config = dict(
    norm_place='pre',
    init='uniform',
    init_std_qkv=0.0396,
    init_std_up=0.0396,
    batch_tokens=16384,
    steps=5745,
)
Each number is 50 + 10 x the weight over its row's rms, rounded and kept within 0 to 99. Layers, rows and columns count from 0. The size before them is the row's rms in percent of the matrix's.

# o: layer 4 attention output (transposed), 128x128, rms 0.0518, rows 114-127, columns 0-63
# v: layer 4 attention value, 128x128, rms 0.0527, rows 115-127, columns 0-63
# gate: layer 4 MLP gate, 320x128, rms 0.0665, rows 0-7, columns 0-63
# up: layer 4 MLP up, 320x128, rms 0.0637, rows 0-6, columns 0-63
# down: layer 4 MLP down (transposed), 320x128, rms 0.0496, rows 0-6, columns 0-63
o114 086:42 44 43 43 34 27 51 41 44 63 35 31 41 57 37 35 51 30 41 58 64 60 50 55 43 49 44 64 61 44 40 46 49 38 40 52 59 66 68 54 62 49 27 60 60 56 60 43 37 28 48 57 54 45 40 45 42 48 35 61 43 52 45 58
v115 088:42 56 55 39 61 68 40 53 51 52 55 55 43 44 40 59 29 42 55 62 54 57 65 53 78 56 49 24 56 31 53 55 60 39 52 60 48 45 51 54 54 59 50 61 51 44 47 42 50 50 67 38 60 31 49 48 73 38 66 43 51 37 63 40
o115 086:45 39 41 31 62 48 43 39 57 52 49 70 38 40 50 50 33 59 58 53 45 59 61 41 49 49 47 50 50 37 53 41 49 48 48 48 46 47 49 58 43 59 55 42 18 49 54 38 54 37 47 50 65 34 64 52 52 44 39 45 51 46 26 46
v116 092:55 60 34 57 53 50 38 59 42 53 48 58 34 47 35 51 51 42 61 53 57 46 41 47 50 52 62 50 70 55 58 28 74 33 71 33 39 55 43 61 62 53 56 37 55 64 51 47 55 48 57 55 36 44 48 58 51 51 59 26 57 56 48 55
o116 083:48 51 37 50 64 58 52 41 48 53 47 40 33 33 52 32 46 43 70 48 70 66 46 44 62 48 47 37 47 62 51 43 54 52 41 51 77 56 42 64 47 49 42 55 60 51 36 60 47 46 56 52 45 46 46 60 47 50 52 65 73 57 59 62
v117 081:43 50 49 48 55 35 61 53 59 52 46 43 42 59 41 56 34 66 54 58 58 42 55 54 74 60 60 54 56 38 55 35 56 48 38 39 54 40 40 51 49 47 66 55 58 58 52 49 47 37 52 30 58 39 44 58 38 62 48 34 69 37 42 59
o117 076:49 49 33 57 67 42 49 44 55 44 58 35 52 47 39 53 31 58 60 64 57 53 50 62 64 52 46 61 42 56 62 44 56 56 35 42 46 58 37 40 59 46 50 52 64 53 34 49 44 47 53 40 77 54 53 57 59 58 53 52 54 47 24 67
v118 088:48 48 48 52 44 50 38 55 45 52 55 52 61 30 47 55 53 59 61 63 46 38 48 43 30 44 61 56 53 43 49 37 46 52 38 34 58 56 46 54 68 39 54 64 56 42 61 40 51 55 50 44 48 60 46 59 67 36 49 45 51 58 52 35
o118 090:40 47 55 54 41 48 40 50 58 66 82 55 45 27 47 33 60 52 42 52 50 54 55 44 50 35 45 58 59 37 54 52 52 52 41 57 53 53 31 50 65 49 32 34 65 48 69 49 35 44 48 41 25 60 58 56 50 26 50 54 45 62 52 38
v119 095:49 51 44 54 50 41 48 43 48 62 47 49 51 48 33 58 42 57 59 51 43 73 67 58 33 53 48 60 33 50 59 41 42 36 37 51 54 41 42 65 44 56 47 52 47 69 53 64 40 43 54 46 51 69 38 54 38 59 43 52 58 62 62 61
o119 096:38 66 61 54 62 46 34 44 58 62 52 34 53 53 47 56 52 44 52 54 64 38 63 51 58 40 34 54 45 48 47 55 55 48 47 47 51 65 34 61 55 24 70 61 56 61 44 71 67 57 58 38 38 55 34 34 54 39 49 51 43 42 52 44
v120 087:56 41 50 53 50 45 51 47 46 36 51 58 33 46 38 59 59 37 38 46 58 54 63 46 41 49 45 46 50 43 46 59 56 44 47 26 50 56 59 47 43 55 51 60 60 32 55 37 37 66 41 53 46 61 45 50 50 62 61 53 39 55 65 56
o120 084:50 43 52 50 29 48 42 49 40 53 63 44 39 54 45 57 53 60 61 52 46 38 62 46 38 63 41 64 56 52 62 53 53 40 33 34 36 34 61 34 29 38 23 55 47 38 51 40 43 44 25 54 35 40 39 64 45 62 48 48 60 51 48 32
v121 085:63 28 54 47 48 58 66 53 60 54 40 37 38 54 56 30 37 52 44 41 44 75 46 51 42 49 55 58 57 35 70 58 56 39 48 44 27 58 47 28 51 48 59 60 58 60 39 54 43 39 59 51 45 53 56 69 42 56 61 53 57 50 42 63
o121 084:70 35 47 32 49 58 47 54 51 52 28 29 52 56 49 40 57 66 51 55 42 59 57 50 53 47 52 60 43 57 47 58 57 33 54 33 52 54 42 51 57 43 78 54 35 48 30 46 59 38 50 53 52 53 49 57 37 55 47 52 59 44 35 65
v122 096:63 44 55 46 58 38 45 57 49 54 47 41 52 44 49 46 54 58 49 71 49 55 60 39 50 52 64 59 25 66 54 42 47 62 38 47 32 50 45 34 40 46 61 62 51 52 53 35 41 55 50 53 39 56 65 72 32 50 47 46 56 45 47 67
o122 089:54 48 48 40 64 47 29 68 62 52 50 48 53 54 54 53 69 52 50 63 38 47 44 40 64 62 53 46 32 63 55 57 56 54 26 41 35 65 51 39 65 48 39 48 62 59 39 64 33 58 53 62 32 43 63 41 36 58 55 71 40 46 43 59
v123 081:44 54 73 36 46 50 58 58 42 40 56 43 43 30 40 44 30 50 51 54 69 54 45 50 66 40 43 46 61 56 48 31 44 25 32 48 21 43 46 52 62 39 61 42 49 36 58 58 56 44 36 43 57 59 61 62 53 49 65 38 48 44 42 54
o123 073:46 35 42 42 47 49 60 47 45 31 67 72 49 50 43 43 50 54 61 38 47 70 42 36 56 51 42 67 58 57 50 44 45 32 62 48 35 60 47 57 66 47 47 48 46 55 39 57 49 56 56 45 51 52 54 47 46 48 52 65 52 29 58 66
v124 092:37 49 68 46 60 40 58 53 61 48 33 54 42 56 51 55 34 60 40 43 46 58 52 46 35 36 58 64 42 59 56 58 62 57 48 51 67 55 36 50 56 70 55 68 56 33 52 34 47 48 52 28 54 48 55 58 57 46 51 31 68 46 59 46
o124 085:58 48 39 40 36 29 50 54 50 33 53 33 48 65 34 50 54 48 36 75 64 64 42 48 53 39 53 63 41 58 54 43 40 61 45 69 45 47 42 53 48 57 65 44 48 43 28 41 43 62 53 40 38 58 49 58 57 31 52 38 40 51 39 61
v125 086:36 52 39 51 60 44 57 52 54 43 38 39 55 57 56 55 49 54 54 67 40 61 61 50 34 43 46 65 47 57 68 46 66 48 37 54 50 42 51 42 59 54 49 51 55 49 60 38 67 58 66 54 41 56 44 52 36 50 55 53 47 60 57 59
o125 089:37 60 49 42 66 42 36 50 54 30 56 22 46 49 50 54 54 35 48 55 63 41 57 51 62 28 41 71 58 43 54 59 54 60 54 56 47 54 30 45 51 47 49 35 66 54 57 51 50 49 62 60 33 65 32 47 38 53 62 48 37 50 34 39
v126 085:42 49 52 56 55 45 60 49 52 37 46 46 54 48 71 54 45 34 49 66 48 38 54 49 57 36 42 42 45 56 61 56 53 46 50 37 42 53 66 59 37 60 60 34 42 63 40 52 38 62 45 45 40 72 54 21 48 58 48 69 48 55 54 53
o126 077:47 45 47 60 50 48 43 43 57 51 46 58 42 51 48 45 56 39 56 64 45 56 64 65 58 57 37 50 43 45 61 54 57 44 51 51 38 40 63 21 37 43 41 53 40 58 53 41 40 41 37 54 53 81 40 58 54 58 57 60 31 42 47 39
v127 085:66 61 66 49 64 73 54 41 55 31 61 53 43 55 52 64 54 51 45 43 41 50 48 61 43 41 35 48 57 59 42 52 52 53 31 37 67 33 60 59 60 57 52 60 55 61 62 35 70 65 61 57 51 42 50 49 42 59 68 50 60 46 53 46
o127 082:55 63 49 42 48 45 34 63 47 34 49 37 51 46 56 60 46 33 56 52 58 50 41 50 39 36 52 65 66 47 49 40 47 77 45 56 57 44 61 57 57 54 39 59 46 51 58 43 60 48 52 60 35 44 45 70 29 51 47 62 60 36 47 60
gate0 093:59 51 44 54 53 44 21 54 65 51 59 28 44 44 54 32 50 44 48 39 63 36 47 45 52 57 48 47 52 38 46 46 55 49 58 56 50 45 53 64 47 47 58 46 50 42 42 51 43 46 38 45 40 60 49 51 59 45 31 41 51 58 41 47
up0 093:75 54 43 54 52 32 43 55 56 61 39 53 55 57 49 71 42 62 46 64 51 41 60 62 71 51 57 45 48 55 62 49 69 37 49 63 55 47 65 52 48 61 61 47 53 55 74 50 56 52 53 46 44 30 45 45 40 59 40 43 42 56 49 46
down0 094:44 58 27 58 56 50 53 74 65 49 71 47 36 39 53 45 55 45 47 31 55 26 47 44 49 67 66 46 40 54 62 30 45 56 37 51 42 45 42 73 47 42 44 52 61 38 51 40 33 48 39 41 54 51 72 49 55 54 50 61 48 47 62 48
gate1 103:52 54 52 60 49 56 54 49 56 43 49 63 62 53 51 50 55 66 49 32 51 47 51 38 69 61 56 44 54 68 53 42 47 63 55 50 46 50 57 46 54 43 44 41 51 69 45 44 52 69 50 38 32 58 56 33 45 52 51 58 58 45 53 58
up1 105:50 32 51 48 46 53 51 38 59 60 52 61 47 47 42 33 56 53 60 60 47 49 44 37 42 39 43 45 32 47 56 53 38 53 67 49 39 53 55 57 47 65 47 49 57 48 57 58 33 66 43 68 40 66 44 39 51 63 65 58 51 41 62 31
down1 101:61 50 36 46 63 51 51 41 59 60 46 54 50 46 55 57 60 41 72 47 51 46 47 45 59 46 52 43 52 62 42 41 75 41 56 50 57 49 47 47 55 40 56 44 50 46 38 49 67 52 56 39 37 40 45 68 48 38 51 31 44 74 48 65
gate2 108:44 38 55 49 56 53 48 58 50 53 52 67 49 45 61 45 58 52 49 49 56 48 35 38 41 36 43 64 51 48 49 57 52 54 51 43 73 65 47 36 50 64 63 51 40 47 35 43 36 50 55 34 26 57 24 55 63 35 39 57 64 66 43 44
up2 094:60 60 36 61 52 63 44 51 54 49 59 51 50 47 54 52 36 61 59 51 62 55 57 42 43 59 62 42 33 45 54 39 38 52 54 58 22 48 49 65 56 48 42 60 59 69 44 62 47 50 51 62 59 56 50 17 45 66 52 56 43 42 64 49
down2 093:46 49 57 45 52 60 47 51 60 45 49 57 54 48 41 39 48 51 33 45 34 39 38 60 67 46 42 44 57 65 46 43 61 38 61 35 76 59 43 17 48 48 50 48 58 37 39 46 51 53 54 35 42 41 41 60 64 48 55 49 61 70 60 73
gate3 091:59 50 50 34 52 54 50 61 39 65 48 58 43 50 44 62 45 45 41 41 51 45 56 58 49 41 49 36 56 39 43 60 36 48 55 62 48 54 46 49 45 59 51 41 43 55 54 52 51 47 28 43 50 27 36 56 46 43 28 33 40 32 36 49
up3 092:60 49 49 43 51 51 43 57 54 51 66 40 48 46 38 36 38 41 22 48 59 34 43 54 58 38 44 45 59 44 45 37 51 44 50 59 62 36 55 41 35 50 77 44 50 61 54 52 43 40 38 50 37 41 44 52 44 47 42 39 49 58 50 40
down3 091:49 47 67 48 47 39 40 71 40 57 45 53 56 58 52 66 40 48 70 18 47 55 60 49 63 64 51 63 50 46 51 52 49 43 50 53 43 59 56 40 61 37 40 54 38 41 57 67 36 59 46 38 38 65 39 45 32 60 53 67 66 63 65 37
gate4 092:58 59 31 48 50 47 40 55 53 47 73 44 51 62 46 57 30 47 44 34 59 54 32 43 41 48 75 53 40 55 47 51 44 47 43 57 40 40 45 48 52 65 58 60 44 46 45 48 51 34 52 60 57 40 43 51 70 49 13 36 37 61 40 48
up4 091:41 52 61 55 50 47 66 53 44 36 32 55 54 51 35 75 52 51 47 68 55 35 58 57 56 49 62 61 64 42 52 66 49 47 38 53 37 50 65 49 44 50 37 30 36 42 60 70 49 45 56 57 45 48 66 33 38 48 53 31 52 56 49 36
down4 092:68 59 56 47 46 44 41 51 69 45 63 60 46 49 57 33 39 60 40 45 44 53 65 54 45 73 50 39 52 54 41 61 47 56 53 63 60 38 58 57 65 66 50 54 48 50 21 39 47 55 43 56 46 54 59 52 57 64 46 58 52 52 35 57
gate5 103:37 40 31 44 45 38 51 40 59 46 59 44 43 35 61 41 38 68 56 52 48 53 50 53 65 40 44 56 43 63 72 39 51 42 56 37 34 56 55 45 56 43 35 41 47 57 64 43 60 65 62 39 49 57 46 59 40 53 48 50 55 48 66 52
up5 111:32 39 56 41 44 35 37 48 58 45 35 45 29 58 40 65 55 50 36 42 61 54 58 24 77 51 48 46 47 45 60 57 48 40 38 49 74 51 48 38 49 49 53 53 56 37 55 42 50 43 42 52 41 47 61 50 53 46 45 54 56 46 49 54
down5 108:40 30 48 51 54 61 62 49 42 44 52 63 68 43 50 29 67 48 33 38 43 46 53 50 46 47 54 56 54 61 56 55 52 36 50 47 46 53 47 44 59 57 61 48 42 41 63 33 49 47 51 28 55 22 49 52 61 53 61 43 51 46 62 60
gate6 111:44 42 36 41 48 54 47 51 70 63 43 45 43 61 47 54 69 32 49 53 58 60 49 56 54 54 53 50 50 29 47 50 49 56 25 47 60 47 39 27 32 49 41 65 34 51 52 61 55 51 43 59 42 53 58 38 42 50 57 63 48 49 75 49
up6 114:48 62 50 47 48 46 61 55 48 54 65 53 45 63 54 57 37 36 65 66 52 48 58 54 59 48 60 47 44 48 52 65 57 38 64 57 33 41 53 69 64 39 56 57 47 56 52 38 47 62 44 43 56 59 37 43 38 52 58 37 50 50 43 50
down6 111:29 49 46 40 39 48 53 43 66 61 51 49 48 55 43 36 50 37 21 28 58 34 55 36 55 37 31 47 51 65 47 43 51 62 53 44 50 50 55 46 50 51 45 46 53 54 55 52 39 62 53 53 55 56 58 66 34 56 51 51 46 43 41 56
gate7 101:46 44 43 36 53 58 31 41 41 60 41 48 48 60 32 43 43 42 54 44 32 25 52 57 48 49 59 52 54 49 49 41 41 54 53 52 53 53 52 49 49 40 38 38 35 53 48 51 69 55 55 42 51 68 67 73 46 56 54 49 52 43 46 61